Weights of a small GPT-style language model, trained from scratch on English Wikipedia.
Size: vocabulary 8192, 52.4M parameters.
Architecture: LayerNorm before each block, biases, tied embeddings.
Training: 907M tokens, 6919 steps.
Each number is 50 + 10 x the weight over its row's rms, rounded and kept within 0 to 99. Layers, rows and columns count from 0. The size before them is the row's rms in percent of the matrix's.

# down: layer 11 MLP down (transposed), 2688x448, rms 0.0478, rows 1949-2001, columns 256-319
# up: layer 11 MLP up, 2688x448, rms 0.0403, rows 1950-2001, columns 256-319
down1949 099:44 56 52 52 47 66 30 41 36 53 44 58 49 64 55 40 40 64 36 66 63 65 59 52 54 46 45 66 48 42 37 65 49 51 62 19 63 64 45 63 51 60 41 53 55 39 62 37 63 53 51 57 57 56 45 36 53 57 40 53 40 57 46 56
up1950 088:50 62 43 39 60 49 55 70 34 55 50 61 46 67 47 61 46 50 64 17 21 52 60 62 43 45 60 66 62 42 52 60 49 37 45 63 51 52 48 52 48 63 48 39 46 50 53 71 68 47 42 44 59 48 44 57 35 48 54 57 46 47 53 54
down1950 088:46 47 51 58 53 54 41 37 50 31 69 47 57 54 56 38 50 41 50 64 59 48 51 54 43 55 44 41 43 51 41 57 32 49 61 60 46 45 57 35 62 34 65 51 48 55 54 57 32 62 55 47 46 60 61 50 55 61 49 58 49 58 50 58
up1951 098:55 54 44 63 45 47 56 69 58 49 56 55 60 51 58 63 47 62 36 38 48 52 53 46 59 45 39 32 67 58 53 43 47 46 43 40 58 39 59 37 61 20 40 61 55 66 39 57 65 57 57 64 59 60 56 54 37 33 56 53 50 44 50 40
down1951 094:43 49 56 35 41 36 54 44 39 64 64 40 49 65 60 70 51 57 33 31 50 40 57 62 67 48 50 54 37 52 62 51 59 65 51 47 53 60 50 56 44 61 49 45 48 53 54 66 34 57 62 50 49 29 47 42 46 66 51 69 47 56 60 34
up1952 101:45 53 57 57 33 63 41 61 60 33 41 52 58 45 53 53 44 47 44 30 53 52 58 39 44 39 55 46 51 67 51 36 54 31 49 26 35 28 48 59 68 57 48 46 62 40 49 77 53 50 39 55 60 48 57 47 42 38 55 53 35 49 56 37
down1952 105:64 54 54 37 52 41 40 63 38 52 49 53 66 58 53 43 62 63 47 71 46 44 43 51 54 47 53 46 42 44 61 66 34 57 42 61 46 46 39 53 53 28 47 53 61 59 67 50 67 47 49 39 33 49 44 48 48 57 46 53 42 49 75 69
up1953 093:62 27 52 52 49 43 46 49 45 62 54 47 33 41 57 50 55 30 35 48 52 59 54 47 49 42 56 51 43 42 68 42 46 46 35 47 62 52 59 50 46 42 37 58 43 48 58 63 71 54 58 53 55 49 49 50 46 51 37 43 65 49 30 48
down1953 090:47 52 53 36 46 45 37 49 49 45 47 74 52 54 53 54 50 55 42 42 63 33 58 48 58 75 56 53 67 54 50 43 65 48 54 56 52 42 53 41 38 46 39 31 49 70 62 43 46 61 43 48 62 58 56 55 59 50 61 53 45 46 62 53
up1954 109:46 49 61 42 43 51 45 44 59 48 29 47 55 47 59 71 51 47 56 69 45 50 44 39 53 51 44 70 49 50 47 39 56 62 65 49 68 60 56 63 61 63 50 56 60 40 30 48 45 53 57 58 41 45 71 33 59 42 36 59 56 34 34 53
down1954 108:47 57 46 50 45 55 39 52 39 54 65 64 49 40 42 26 65 64 43 48 50 54 50 49 42 49 37 43 52 69 49 57 54 37 52 49 51 43 56 49 33 62 43 43 38 58 60 43 45 64 38 33 51 65 43 39 48 66 52 30 40 66 73 64
up1955 088:55 54 53 55 26 53 79 43 54 49 48 52 65 49 54 42 54 41 55 43 57 33 44 54 51 63 49 46 59 34 45 53 44 46 71 49 67 48 35 48 60 61 51 47 62 55 36 67 42 59 54 31 54 46 49 28 53 58 38 37 57 49 53 39
down1955 091:72 39 47 46 52 45 49 60 57 49 44 39 49 47 47 62 40 54 37 63 57 67 56 42 33 47 50 50 45 66 53 52 50 40 47 52 78 57 45 48 53 62 52 34 55 35 64 53 60 27 54 64 55 46 56 57 58 40 34 61 55 66 61 57
up1956 085:59 55 45 63 45 46 55 57 60 53 59 38 53 65 47 51 59 44 57 59 55 48 57 41 54 67 55 55 63 60 33 37 42 69 47 66 54 40 48 48 57 57 53 44 60 42 50 41 49 51 41 42 64 50 44 61 61 61 52 30 25 67 21 56
down1956 086:43 33 72 38 57 56 41 54 47 42 40 67 61 27 40 58 65 43 44 44 44 54 49 54 45 31 55 46 51 56 50 35 61 37 53 41 55 52 42 52 43 60 33 55 35 50 51 60 49 55 55 61 62 46 55 52 42 56 50 67 56 29 62 60
up1957 104:45 40 62 67 56 53 31 72 52 30 54 67 49 39 44 55 61 62 56 32 46 53 36 52 60 38 54 63 47 58 51 48 55 56 55 53 37 52 54 49 44 41 39 44 54 42 45 61 68 46 46 49 47 55 73 51 67 77 40 44 46 31 39 62
down1957 097:36 45 27 50 49 36 47 41 41 35 48 46 44 65 50 44 48 47 64 49 50 55 57 67 40 47 48 70 60 42 39 63 44 72 47 52 57 46 50 33 45 58 57 48 47 49 63 31 41 44 44 40 37 43 36 45 48 41 45 59 37 44 69 48
up1958 093:51 35 35 68 54 54 45 41 64 51 46 51 48 41 46 55 55 53 75 72 65 51 63 47 62 55 52 61 57 61 33 55 55 49 70 44 68 59 64 57 55 70 34 50 64 31 42 55 55 30 49 32 55 59 48 42 50 40 54 67 46 41 40 42
down1958 093:57 48 57 42 34 48 68 46 49 39 43 59 58 58 60 46 43 47 41 44 49 40 37 56 56 31 44 62 44 41 63 55 45 61 54 53 48 55 49 56 66 56 49 41 47 41 51 57 51 53 55 58 35 47 48 38 48 51 63 49 54 55 67 48
up1959 107:43 52 58 44 52 48 45 37 36 34 42 52 48 61 57 53 51 67 45 57 43 31 55 40 46 55 49 49 66 54 42 49 45 29 48 72 44 44 52 53 54 54 39 49 62 44 44 51 41 59 55 42 40 58 55 58 50 47 62 38 63 45 41 28
down1959 110:51 54 30 65 50 53 41 60 64 49 52 51 31 23 57 56 59 46 39 55 36 58 65 44 58 47 49 51 60 55 56 73 38 57 50 31 64 48 42 41 65 61 37 23 56 42 44 47 56 50 55 52 43 70 51 54 40 54 43 56 43 52 52 55
up1960 092:48 55 41 33 54 49 66 52 69 52 47 53 59 51 51 62 47 52 38 46 69 54 54 43 53 63 32 51 49 34 43 65 45 60 59 27 63 64 50 33 43 49 60 46 51 51 57 61 51 56 43 46 41 67 68 42 53 35 53 48 56 51 50 49
down1960 093:53 70 56 52 46 47 39 55 72 34 55 42 33 54 49 54 48 46 46 50 41 53 46 45 53 37 63 49 43 59 46 45 47 66 50 51 43 52 38 39 49 53 49 62 50 44 58 40 38 50 51 55 53 43 58 52 51 49 30 62 36 53 50 39
up1961 099:71 58 52 40 50 54 45 43 32 49 46 60 43 63 40 51 41 55 44 52 33 48 79 63 44 41 43 31 53 61 46 44 57 65 55 71 45 65 56 34 44 49 49 41 52 54 38 61 50 60 56 55 61 53 52 37 57 47 47 44 37 42 51 30
down1961 099:51 68 45 54 61 36 56 42 63 72 53 41 29 48 47 61 63 52 69 55 26 42 42 39 67 50 60 48 52 42 35 64 58 37 60 48 42 53 50 54 42 46 61 52 28 44 56 48 59 44 52 59 60 75 39 48 52 56 46 39 45 47 53 64
up1962 105:62 71 34 34 53 54 47 46 64 54 64 46 54 43 44 57 58 49 55 62 49 53 66 29 63 34 55 64 54 59 41 47 31 64 41 53 47 47 64 31 70 42 56 45 70 65 53 58 69 49 64 47 57 62 39 56 50 52 64 61 41 55 50 47
down1962 109:50 54 46 58 56 40 39 42 59 47 50 55 48 49 43 61 48 72 58 76 50 59 44 45 55 61 37 29 61 58 51 37 42 31 73 57 44 51 40 44 51 40 44 35 46 60 48 54 48 49 51 48 60 34 51 59 29 57 31 57 47 70 42 42
up1963 091:42 52 38 42 55 49 42 49 49 35 61 61 53 52 55 59 64 54 49 72 32 33 66 53 45 55 30 57 54 51 44 66 45 64 42 53 50 62 54 47 52 61 73 52 46 55 60 40 50 38 46 33 51 37 47 31 40 47 52 53 29 59 51 44
down1963 094:59 43 51 52 45 53 61 49 59 62 26 42 51 58 57 52 49 48 44 33 77 55 37 44 54 39 74 51 57 55 59 38 72 46 43 39 55 31 47 32 50 61 45 44 59 46 52 61 52 61 64 62 55 55 31 81 49 48 42 45 43 43 34 61
up1964 088:60 47 51 66 45 58 47 48 47 62 57 38 53 59 47 36 40 45 60 67 57 71 60 30 48 44 46 55 59 57 48 49 49 58 65 32 61 65 55 51 57 63 63 46 62 32 32 33 45 59 30 30 63 53 56 62 56 55 66 38 33 43 53 54
down1964 088:54 73 39 42 40 61 70 51 51 50 61 34 76 50 69 52 45 55 51 57 54 49 56 47 39 48 56 42 65 56 40 67 44 52 36 52 54 46 47 48 50 29 65 58 62 46 47 62 58 36 43 48 55 48 41 41 49 30 48 58 54 49 65 30
up1965 104:47 54 49 51 60 52 42 60 57 47 59 34 51 70 47 54 72 46 48 51 67 32 44 50 44 58 51 59 61 45 29 53 46 45 67 48 46 47 38 56 61 59 67 48 41 46 49 54 62 56 34 48 68 55 45 39 56 50 47 43 33 68 28 53
down1965 100:33 65 51 45 59 59 32 35 55 49 42 52 50 65 55 48 45 49 41 49 60 60 45 50 48 47 50 43 55 69 50 56 57 67 52 43 43 46 39 37 37 49 26 40 59 66 39 36 60 36 51 36 48 62 56 33 45 54 53 69 57 56 49 54
up1966 106:48 50 25 42 47 48 45 57 65 64 57 59 58 69 56 60 51 21 46 49 47 17 59 47 48 25 54 44 59 56 53 57 58 46 41 40 33 45 42 43 58 54 61 56 51 51 61 67 53 57 50 25 56 49 43 42 61 39 26 52 55 57 43 43
down1966 100:64 42 40 45 64 47 57 40 66 54 39 50 52 51 49 49 51 58 53 38 55 40 60 50 44 59 43 55 59 56 44 38 41 54 49 34 66 63 40 47 57 40 44 38 44 56 52 49 72 38 40 55 56 71 62 38 43 43 48 43 67 61 29 60
up1967 109:53 58 49 49 41 75 48 49 49 47 54 42 78 41 37 65 72 28 50 28 51 32 62 54 56 45 38 47 58 59 35 73 36 56 62 54 38 36 59 47 51 52 54 54 53 53 53 47 48 53 56 43 61 55 43 70 56 45 35 72 38 54 26 55
down1967 099:33 57 52 50 35 58 68 37 55 44 44 57 46 59 47 54 46 60 45 44 55 44 49 68 54 50 49 66 43 52 49 53 53 47 54 66 40 66 44 45 41 58 49 51 64 51 51 56 56 41 42 51 64 38 30 61 40 53 52 38 38 50 36 45
up1968 096:35 49 52 60 63 33 65 58 52 61 39 42 57 58 56 65 30 46 41 69 64 26 50 46 48 51 52 53 66 54 38 52 42 36 49 62 70 37 20 55 60 26 48 47 53 36 42 63 58 39 46 54 62 56 64 54 39 55 49 47 44 55 56 41
down1968 097:67 49 55 38 52 52 44 47 50 60 60 65 51 54 46 45 56 47 51 46 38 51 45 60 55 59 56 55 41 39 48 44 67 59 47 44 43 45 57 51 47 69 39 54 45 56 60 28 51 50 57 60 66 61 41 19 58 56 31 46 31 39 58 56
up1969 109:39 48 42 54 66 62 48 53 55 29 53 55 60 36 44 55 53 50 47 52 44 37 65 45 54 53 38 46 39 47 57 61 49 55 58 57 85 41 56 44 46 68 52 69 66 48 45 54 42 45 52 40 55 66 64 51 55 37 31 70 43 48 54 48
down1969 104:50 54 43 58 25 43 57 32 45 38 55 55 45 38 55 56 32 44 51 50 48 42 44 39 48 57 48 63 42 53 27 45 38 60 44 54 51 61 57 46 53 35 19 24 50 34 67 51 40 50 59 61 44 54 46 43 40 62 33 48 53 33 48 47
up1970 107:57 48 44 61 52 50 42 50 51 73 43 52 65 58 30 66 43 41 51 50 34 50 76 46 41 64 43 41 47 49 51 55 58 34 40 59 39 53 60 53 59 50 45 53 36 52 35 59 48 35 26 51 51 43 45 60 55 54 38 53 38 43 61 42
down1970 108:51 60 47 44 40 63 43 42 43 46 61 53 49 35 37 50 52 66 43 46 40 56 49 58 50 42 38 43 68 50 32 36 46 49 32 43 57 40 32 52 55 39 43 62 48 54 54 58 53 53 50 47 51 33 70 40 54 63 61 54 65 55 39 49
up1971 095:54 44 46 52 49 66 26 56 49 26 61 63 35 34 50 45 48 41 58 45 53 49 51 38 59 62 41 64 47 57 45 49 36 68 68 61 46 32 50 52 39 58 42 56 50 47 49 43 60 38 55 49 55 78 61 36 49 54 55 42 44 41 34 53
down1971 100:48 41 53 48 47 44 68 54 61 42 68 54 45 67 46 61 47 39 51 52 73 49 51 67 44 42 51 51 54 59 49 42 56 41 42 54 39 49 46 40 57 46 25 51 45 39 47 48 67 56 34 44 77 59 64 58 74 32 41 54 43 48 64 47
up1972 101:63 51 46 45 51 59 38 74 50 55 38 52 56 68 33 51 67 40 65 34 60 49 55 50 33 38 44 57 66 43 59 46 48 42 55 61 37 49 37 27 42 50 43 36 53 55 57 40 48 50 42 48 45 46 51 71 58 64 43 40 45 53 24 39
down1972 108:48 38 59 47 37 47 38 67 56 47 38 45 47 30 54 46 53 36 49 50 28 60 55 49 52 42 59 38 64 61 30 28 49 56 63 36 58 54 29 43 46 45 45 54 60 40 44 47 50 56 53 46 42 47 30 36 53 54 50 51 57 47 65 51
up1973 099:41 66 56 55 51 35 42 62 52 63 43 44 48 73 35 56 48 42 61 46 31 68 61 44 60 44 44 30 58 52 49 49 71 32 46 31 40 37 51 44 53 38 59 78 44 49 50 50 53 55 35 39 53 42 59 40 71 43 30 44 38 49 43 53
down1973 094:71 51 63 53 64 26 48 51 39 51 40 32 46 49 52 41 49 46 40 52 44 36 52 51 31 53 56 48 43 50 34 55 47 52 37 66 46 51 56 47 55 43 37 41 47 46 59 59 58 64 37 41 42 50 47 58 48 58 69 45 58 50 54 35
up1974 103:52 33 27 57 62 55 52 58 47 58 64 77 50 56 52 46 59 60 39 58 35 64 58 43 53 43 46 56 37 53 46 31 38 45 74 62 64 46 55 58 62 45 55 43 58 57 50 52 55 68 49 46 52 54 55 43 36 38 72 49 41 48 28 39
down1974 106:31 69 59 46 50 50 29 35 39 47 37 45 46 58 49 51 50 45 42 43 56 54 50 48 34 56 51 50 62 43 44 71 67 45 46 48 48 43 68 49 59 49 45 58 39 47 38 43 52 43 52 66 47 30 38 54 52 59 55 44 52 59 36 49
up1975 105:59 35 53 62 49 44 65 43 63 58 49 43 70 31 43 56 44 59 71 39 37 39 59 41 45 29 50 56 65 73 57 62 65 48 42 57 46 56 36 54 44 58 56 61 44 43 61 64 56 28 58 34 49 45 45 46 47 37 41 58 33 36 31 48
down1975 107:49 41 53 59 61 62 46 36 55 42 49 62 55 65 49 53 55 52 50 58 37 55 32 45 45 49 42 66 51 58 40 62 56 44 31 46 42 66 52 29 39 37 33 46 57 64 48 70 62 54 54 31 56 41 46 49 51 55 61 69 50 45 39 42
up1976 107:45 50 62 46 41 47 27 48 39 59 46 47 50 74 46 49 51 50 36 51 68 55 34 48 61 40 57 43 67 74 56 59 56 44 47 60 59 40 45 39 42 48 46 58 66 51 35 38 50 38 34 22 42 57 49 52 56 52 43 54 60 67 55 49
down1976 101:27 64 55 49 50 58 53 39 38 44 63 51 42 48 54 69 46 54 35 45 41 47 77 58 64 62 31 41 42 32 32 32 53 51 62 41 40 44 53 58 45 47 52 56 40 58 49 49 46 42 49 53 41 57 52 52 39 35 51 53 57 61 65 45
up1977 097:49 52 38 57 64 49 37 61 40 45 43 58 45 59 55 47 50 64 59 48 52 32 57 40 65 58 49 60 40 65 54 48 36 40 40 58 44 46 40 54 68 52 61 56 41 52 44 59 62 51 41 34 55 64 45 46 51 58 43 57 34 48 36 49
down1977 099:46 44 39 34 29 53 43 44 40 54 71 34 39 47 38 36 57 50 50 42 34 46 63 69 65 55 28 59 53 49 57 45 52 52 63 59 53 53 56 47 45 64 54 54 48 52 37 49 43 48 49 57 50 54 44 46 44 57 52 55 66 48 60 65
up1978 086:54 54 50 35 52 35 54 43 32 55 51 37 53 56 23 54 56 38 35 49 55 55 51 48 53 59 39 68 51 40 59 57 55 49 60 48 79 36 51 63 58 62 43 51 56 47 54 70 66 58 42 54 39 62 44 57 36 48 46 56 46 44 56 65
down1978 085:42 53 60 50 53 58 48 39 62 48 64 56 67 50 75 53 52 52 49 46 28 34 51 54 33 48 52 40 56 59 37 63 49 49 47 47 35 55 44 38 67 60 75 56 37 51 71 43 40 60 46 51 51 50 44 53 51 43 59 55 36 53 41 50
up1979 092:54 64 71 54 48 66 38 55 43 55 59 50 59 50 39 51 47 50 53 47 49 42 57 55 36 42 57 39 44 45 53 58 57 51 50 45 37 59 55 36 59 57 56 35 53 45 69 47 57 53 50 35 48 43 59 43 48 52 42 53 51 57 33 50
down1979 090:54 53 51 50 58 47 46 43 53 34 58 45 50 44 64 48 57 54 60 45 54 32 31 40 67 60 43 63 57 51 50 57 41 56 37 55 65 40 50 50 71 51 40 69 72 54 47 36 40 43 51 48 24 26 51 47 53 61 58 64 45 49 64 38
up1980 107:54 63 67 44 28 66 57 46 37 64 50 37 58 49 44 40 50 54 60 59 71 48 61 22 71 37 43 67 67 60 57 58 57 27 47 39 36 58 46 48 53 46 50 42 50 33 23 55 51 45 37 30 56 50 46 62 51 46 46 42 53 65 57 46
down1980 108:38 55 46 58 54 47 41 53 58 62 43 52 43 56 46 45 40 59 59 52 52 56 68 52 51 45 54 49 57 45 41 38 61 36 55 61 43 60 52 40 48 39 61 40 29 34 49 50 71 47 47 47 39 51 50 51 46 64 28 30 52 30 42 71
up1981 115:54 52 57 41 42 49 48 39 42 35 54 61 71 62 27 57 67 35 64 36 44 58 69 49 40 43 60 52 46 64 63 60 59 55 47 41 49 49 27 42 54 61 49 49 58 53 43 53 35 26 54 42 50 56 71 48 70 24 50 54 56 60 42 49
down1981 118:37 53 47 46 40 53 38 45 34 42 43 44 52 41 45 54 61 53 42 42 39 55 49 68 57 47 51 41 43 29 53 48 52 52 50 47 46 65 66 60 40 58 39 55 45 60 41 50 43 53 56 40 23 45 64 56 61 51 65 46 48 42 62 52
up1982 092:60 51 45 38 49 55 51 57 44 46 54 52 50 50 47 66 47 59 42 40 54 40 59 56 53 42 52 46 41 57 32 64 29 52 67 57 59 46 58 40 62 46 41 36 39 47 37 51 50 46 47 16 58 56 39 46 73 48 37 58 57 45 60 34
down1982 098:40 29 65 46 69 19 44 52 62 68 40 55 53 64 64 49 56 63 76 46 60 55 53 62 65 52 60 52 49 41 67 36 55 67 43 50 49 66 62 65 35 42 58 36 48 47 59 42 46 56 66 48 43 36 53 48 53 54 47 35 59 59 45 56
up1983 102:71 68 47 55 60 49 48 70 47 56 51 45 54 66 45 45 46 38 57 57 51 52 64 30 37 55 36 51 53 59 43 44 52 31 55 52 48 70 55 63 57 49 42 64 64 38 50 42 60 53 49 33 56 68 63 56 44 53 60 44 38 58 59 54
down1983 103:50 45 64 56 38 72 52 42 79 61 53 40 49 54 52 48 72 71 23 46 53 58 53 47 35 56 45 49 43 68 53 49 43 47 55 54 48 44 59 31 46 56 36 51 34 52 46 48 66 45 57 53 54 57 43 57 49 53 50 57 53 39 46 40
up1984 093:61 30 48 59 41 50 45 60 39 62 68 57 54 52 50 50 57 41 58 51 50 60 51 44 54 49 54 58 43 48 56 65 33 28 59 69 62 53 52 52 66 44 49 69 50 39 47 38 48 44 46 43 55 47 49 48 57 42 53 55 44 39 55 43
down1984 095:30 65 51 36 45 40 35 52 32 46 56 41 37 52 40 32 42 59 55 51 52 51 48 52 49 57 46 57 49 45 36 36 64 41 54 31 47 50 39 29 49 68 29 45 56 43 39 60 58 69 50 80 59 45 52 30 53 70 36 45 53 72 45 72
up1985 098:67 67 61 55 51 68 53 45 59 56 52 58 64 68 61 58 43 43 51 34 49 49 49 27 33 53 62 49 56 45 60 37 43 54 58 35 38 50 61 48 52 47 60 64 61 51 51 52 56 53 62 53 50 32 46 57 39 50 51 56 40 50 30 49
down1985 094:52 41 54 38 35 47 36 45 59 56 51 38 27 63 51 59 66 64 43 60 46 39 60 44 47 78 57 39 51 67 75 70 47 56 59 67 59 51 53 41 49 60 51 55 51 58 50 32 38 44 56 50 55 62 63 62 59 50 54 43 67 47 53 66
up1986 088:62 59 45 68 59 55 53 50 33 43 47 49 53 43 45 58 28 44 59 42 38 55 68 43 51 44 80 35 42 45 57 51 42 65 51 64 34 63 48 40 48 54 51 50 39 62 45 54 37 60 50 48 54 43 42 56 48 53 29 72 45 41 62 53
down1986 086:49 40 54 48 37 43 64 65 56 65 47 52 36 56 43 52 53 47 53 45 57 52 44 48 55 40 50 53 45 52 45 55 56 52 39 54 44 52 53 58 52 69 64 44 45 38 39 58 72 52 35 47 55 61 52 39 45 57 57 59 37 35 61 34
up1987 097:57 49 65 29 46 50 72 50 44 81 59 44 38 46 66 38 48 51 50 55 43 51 49 40 44 49 58 54 51 52 58 58 53 37 60 47 73 46 59 60 33 42 26 55 64 43 39 52 36 47 58 60 65 65 49 39 70 43 61 76 49 45 50 44
down1987 091:37 42 40 62 43 52 54 53 39 36 43 35 38 59 47 50 48 51 41 41 67 50 51 58 33 45 41 51 64 46 66 41 42 50 60 53 65 33 42 65 59 57 69 50 57 47 41 43 59 25 42 70 50 52 65 50 41 43 55 30 35 50 45 51
up1988 088:58 57 59 42 66 66 40 53 42 44 41 62 40 39 49 70 59 49 54 68 44 41 49 51 43 29 45 46 54 46 49 54 54 58 56 59 60 43 45 49 70 57 57 57 48 48 53 34 47 56 62 46 50 59 44 62 51 43 44 56 43 70 50 47
down1988 089:50 52 43 66 58 59 53 39 40 46 68 55 57 41 58 35 55 61 52 46 59 52 45 53 56 61 17 68 41 60 58 43 56 45 48 56 41 51 51 72 36 35 33 51 61 44 35 70 51 58 35 57 46 50 70 50 48 62 59 47 63 34 37 45
up1989 103:64 59 41 68 40 56 57 28 54 39 65 65 54 56 56 53 42 43 58 28 44 44 41 45 44 26 55 44 58 50 50 63 39 63 44 36 44 50 35 59 64 64 65 43 60 52 44 48 55 32 54 46 47 45 55 48 45 51 51 67 54 48 42 43
down1989 108:54 51 52 42 58 49 56 49 59 37 60 37 51 38 57 49 66 52 55 55 58 34 51 44 39 52 48 45 46 61 50 31 29 66 59 58 42 46 51 40 63 44 43 49 51 61 42 35 35 26 52 53 53 77 56 44 35 61 50 63 45 57 55 45
up1990 097:46 57 47 46 51 53 42 55 62 53 63 51 63 29 32 55 32 55 45 45 34 43 77 41 61 42 53 45 57 40 30 60 56 47 51 46 42 57 44 51 55 26 49 62 40 58 34 53 38 50 35 42 59 51 60 42 61 50 39 46 30 51 40 56
down1990 101:55 44 34 48 44 43 49 67 51 35 42 58 37 66 43 54 55 67 55 47 53 54 49 50 45 44 40 34 46 63 41 38 58 47 55 38 58 33 56 60 68 49 40 68 43 33 40 47 51 54 56 39 47 49 54 35 47 63 53 60 49 57 49 42
up1991 098:58 60 47 47 58 40 36 52 63 46 38 54 47 68 57 60 60 38 63 38 51 43 61 55 51 50 45 39 72 61 49 72 41 71 56 55 45 54 51 63 61 48 68 38 51 50 58 64 48 44 33 41 60 61 69 47 36 32 54 50 42 54 50 30
down1991 096:59 57 41 43 49 59 61 51 52 53 52 47 59 52 40 26 53 66 52 52 38 63 43 44 62 35 35 58 48 64 74 25 49 44 39 49 65 50 60 63 56 60 35 54 47 47 41 38 53 51 64 41 54 45 39 29 46 49 57 73 59 53 66 38
up1992 104:65 59 61 44 50 56 46 50 56 37 61 52 48 58 59 47 48 46 48 34 49 54 58 43 36 60 55 45 61 38 59 54 46 52 56 63 48 39 56 57 55 50 64 54 53 48 50 54 60 27 41 36 62 35 73 44 34 52 42 58 51 56 50 59
down1992 100:66 29 46 52 40 60 40 54 58 70 54 58 48 47 51 45 50 56 36 53 59 54 53 56 35 72 54 49 45 67 64 40 40 75 65 63 42 58 58 51 66 29 33 47 37 61 48 48 48 56 56 52 61 56 57 43 46 69 48 42 37 43 59 49
up1993 098:37 60 52 57 48 67 40 48 42 52 40 58 44 69 65 67 42 36 45 51 63 46 46 60 65 48 42 60 45 57 37 47 37 60 58 74 44 46 38 55 48 58 42 42 44 60 42 68 57 51 53 49 56 66 44 59 65 40 46 83 49 51 52 54
down1993 094:38 36 52 55 60 40 54 57 38 57 65 52 43 40 56 45 68 46 56 48 46 42 40 53 51 37 55 55 45 32 51 63 68 55 49 29 53 39 71 50 50 58 69 60 62 40 68 32 30 55 46 36 35 50 65 58 59 43 62 39 52 27 37 51
up1994 103:57 42 77 56 45 46 45 59 49 45 60 46 45 65 59 52 44 43 52 44 67 57 48 50 33 43 53 56 51 44 59 49 60 33 68 49 48 29 75 63 56 46 43 62 49 37 39 45 49 43 51 45 40 50 41 42 43 73 42 67 49 58 51 55
down1994 098:39 68 40 52 49 48 55 55 59 68 46 49 39 36 54 59 47 58 34 53 57 52 46 43 54 65 44 56 40 47 58 50 53 70 41 48 55 54 40 54 49 47 50 49 48 32 41 35 41 51 59 58 57 45 37 28 71 62 54 51 49 46 50 53
up1995 106:66 63 59 57 43 50 31 45 55 48 61 58 41 39 47 45 69 56 61 65 42 36 59 54 37 38 51 49 52 54 41 43 39 60 56 43 49 50 46 53 40 52 61 45 35 46 58 43 38 48 51 42 51 48 63 51 52 26 48 48 51 48 56 48
down1995 100:59 26 55 50 55 49 34 37 45 54 38 48 49 38 51 42 55 57 57 60 68 43 38 60 58 56 48 47 41 42 33 45 44 44 33 36 44 47 46 65 58 45 33 43 27 52 35 47 55 28 36 39 28 50 47 51 53 65 47 50 43 52 55 46
up1996 093:49 58 24 54 46 39 46 48 44 34 76 54 53 46 55 66 47 47 41 26 52 51 71 46 34 46 32 57 35 55 46 58 41 62 44 51 57 43 27 44 54 60 57 46 42 42 58 51 54 59 48 41 54 65 45 53 47 48 55 54 37 25 44 46
down1996 093:55 56 42 59 53 58 49 58 45 56 40 48 43 55 43 67 53 58 56 60 51 73 61 51 47 59 55 47 33 59 42 58 54 65 61 46 60 52 53 61 48 50 44 56 72 41 40 38 52 57 40 61 43 62 45 30 38 54 25 56 45 80 60 52
up1997 090:45 55 48 44 60 62 37 56 64 61 35 57 45 46 54 41 43 39 34 50 31 51 56 39 61 34 54 47 64 39 49 46 62 57 62 62 55 62 68 68 45 61 43 58 51 35 48 67 53 56 48 43 48 66 63 61 58 43 36 54 36 45 43 54
down1997 083:68 41 47 48 47 54 56 52 62 55 54 58 44 59 69 63 35 50 41 52 52 53 38 61 50 54 54 50 51 39 47 53 52 48 53 56 41 56 46 59 64 52 48 48 42 58 53 25 38 46 41 65 36 51 46 55 69 43 58 35 64 44 52 44
up1998 098:63 61 47 59 45 49 46 34 49 44 67 64 51 46 45 55 56 36 57 40 58 40 54 50 46 44 71 58 52 75 69 65 43 52 60 65 36 50 44 47 43 52 36 50 64 59 50 50 36 42 43 56 63 56 41 48 55 48 55 46 54 59 59 33
down1998 095:43 49 54 42 51 46 68 45 56 45 44 31 42 59 52 63 52 64 53 39 54 35 77 57 54 51 38 42 59 35 57 46 55 31 44 38 70 53 48 50 57 47 58 52 34 54 46 33 48 72 42 44 39 58 46 45 55 28 58 54 48 43 61 51
up1999 092:60 48 59 76 44 59 42 55 42 34 52 56 60 41 53 66 57 45 69 56 57 46 54 46 45 53 40 62 49 49 55 42 38 31 63 58 47 52 46 55 61 64 42 48 69 47 59 35 44 40 54 45 50 40 39 53 53 32 39 62 40 72 46 29
down1999 094:54 51 51 37 33 55 36 54 64 62 54 51 51 57 69 27 48 47 35 39 49 64 60 53 48 39 57 68 49 53 50 59 78 46 41 39 44 52 50 64 45 39 52 57 48 55 49 39 62 46 40 52 61 42 62 43 56 67 44 54 36 36 43 36
up2000 085:52 53 43 58 42 51 50 42 53 48 72 60 44 58 53 49 49 49 44 48 38 38 50 61 41 52 45 54 36 36 39 43 45 39 60 50 44 48 49 58 55 50 51 49 47 40 41 75 56 62 58 48 45 41 55 59 62 58 42 47 55 51 38 55
down2000 088:38 41 48 32 64 41 50 58 32 54 46 53 57 48 43 57 49 48 45 49 51 59 62 54 78 52 68 43 66 64 50 53 45 59 54 42 65 44 42 48 52 60 48 56 42 41 44 19 54 52 58 40 68 54 47 51 32 39 56 46 54 47 63 46
up2001 082:66 46 41 39 54 37 41 44 51 44 58 36 58 52 51 71 56 45 63 44 34 54 44 28 33 52 58 50 53 63 51 54 63 40 50 35 55 30 52 54 50 63 59 42 69 42 50 46 63 37 42 29 46 50 47 48 51 54 44 49 44 37 43 57
down2001 081:55 63 60 73 61 56 46 60 44 43 49 50 36 64 63 46 60 45 28 33 60 68 47 55 56 37 48 44 42 49 34 52 23 44 38 60 68 71 61 60 69 39 50 58 32 38 39 39 43 69 41 50 52 58 55 66 42 51 55 49 55 52 55 48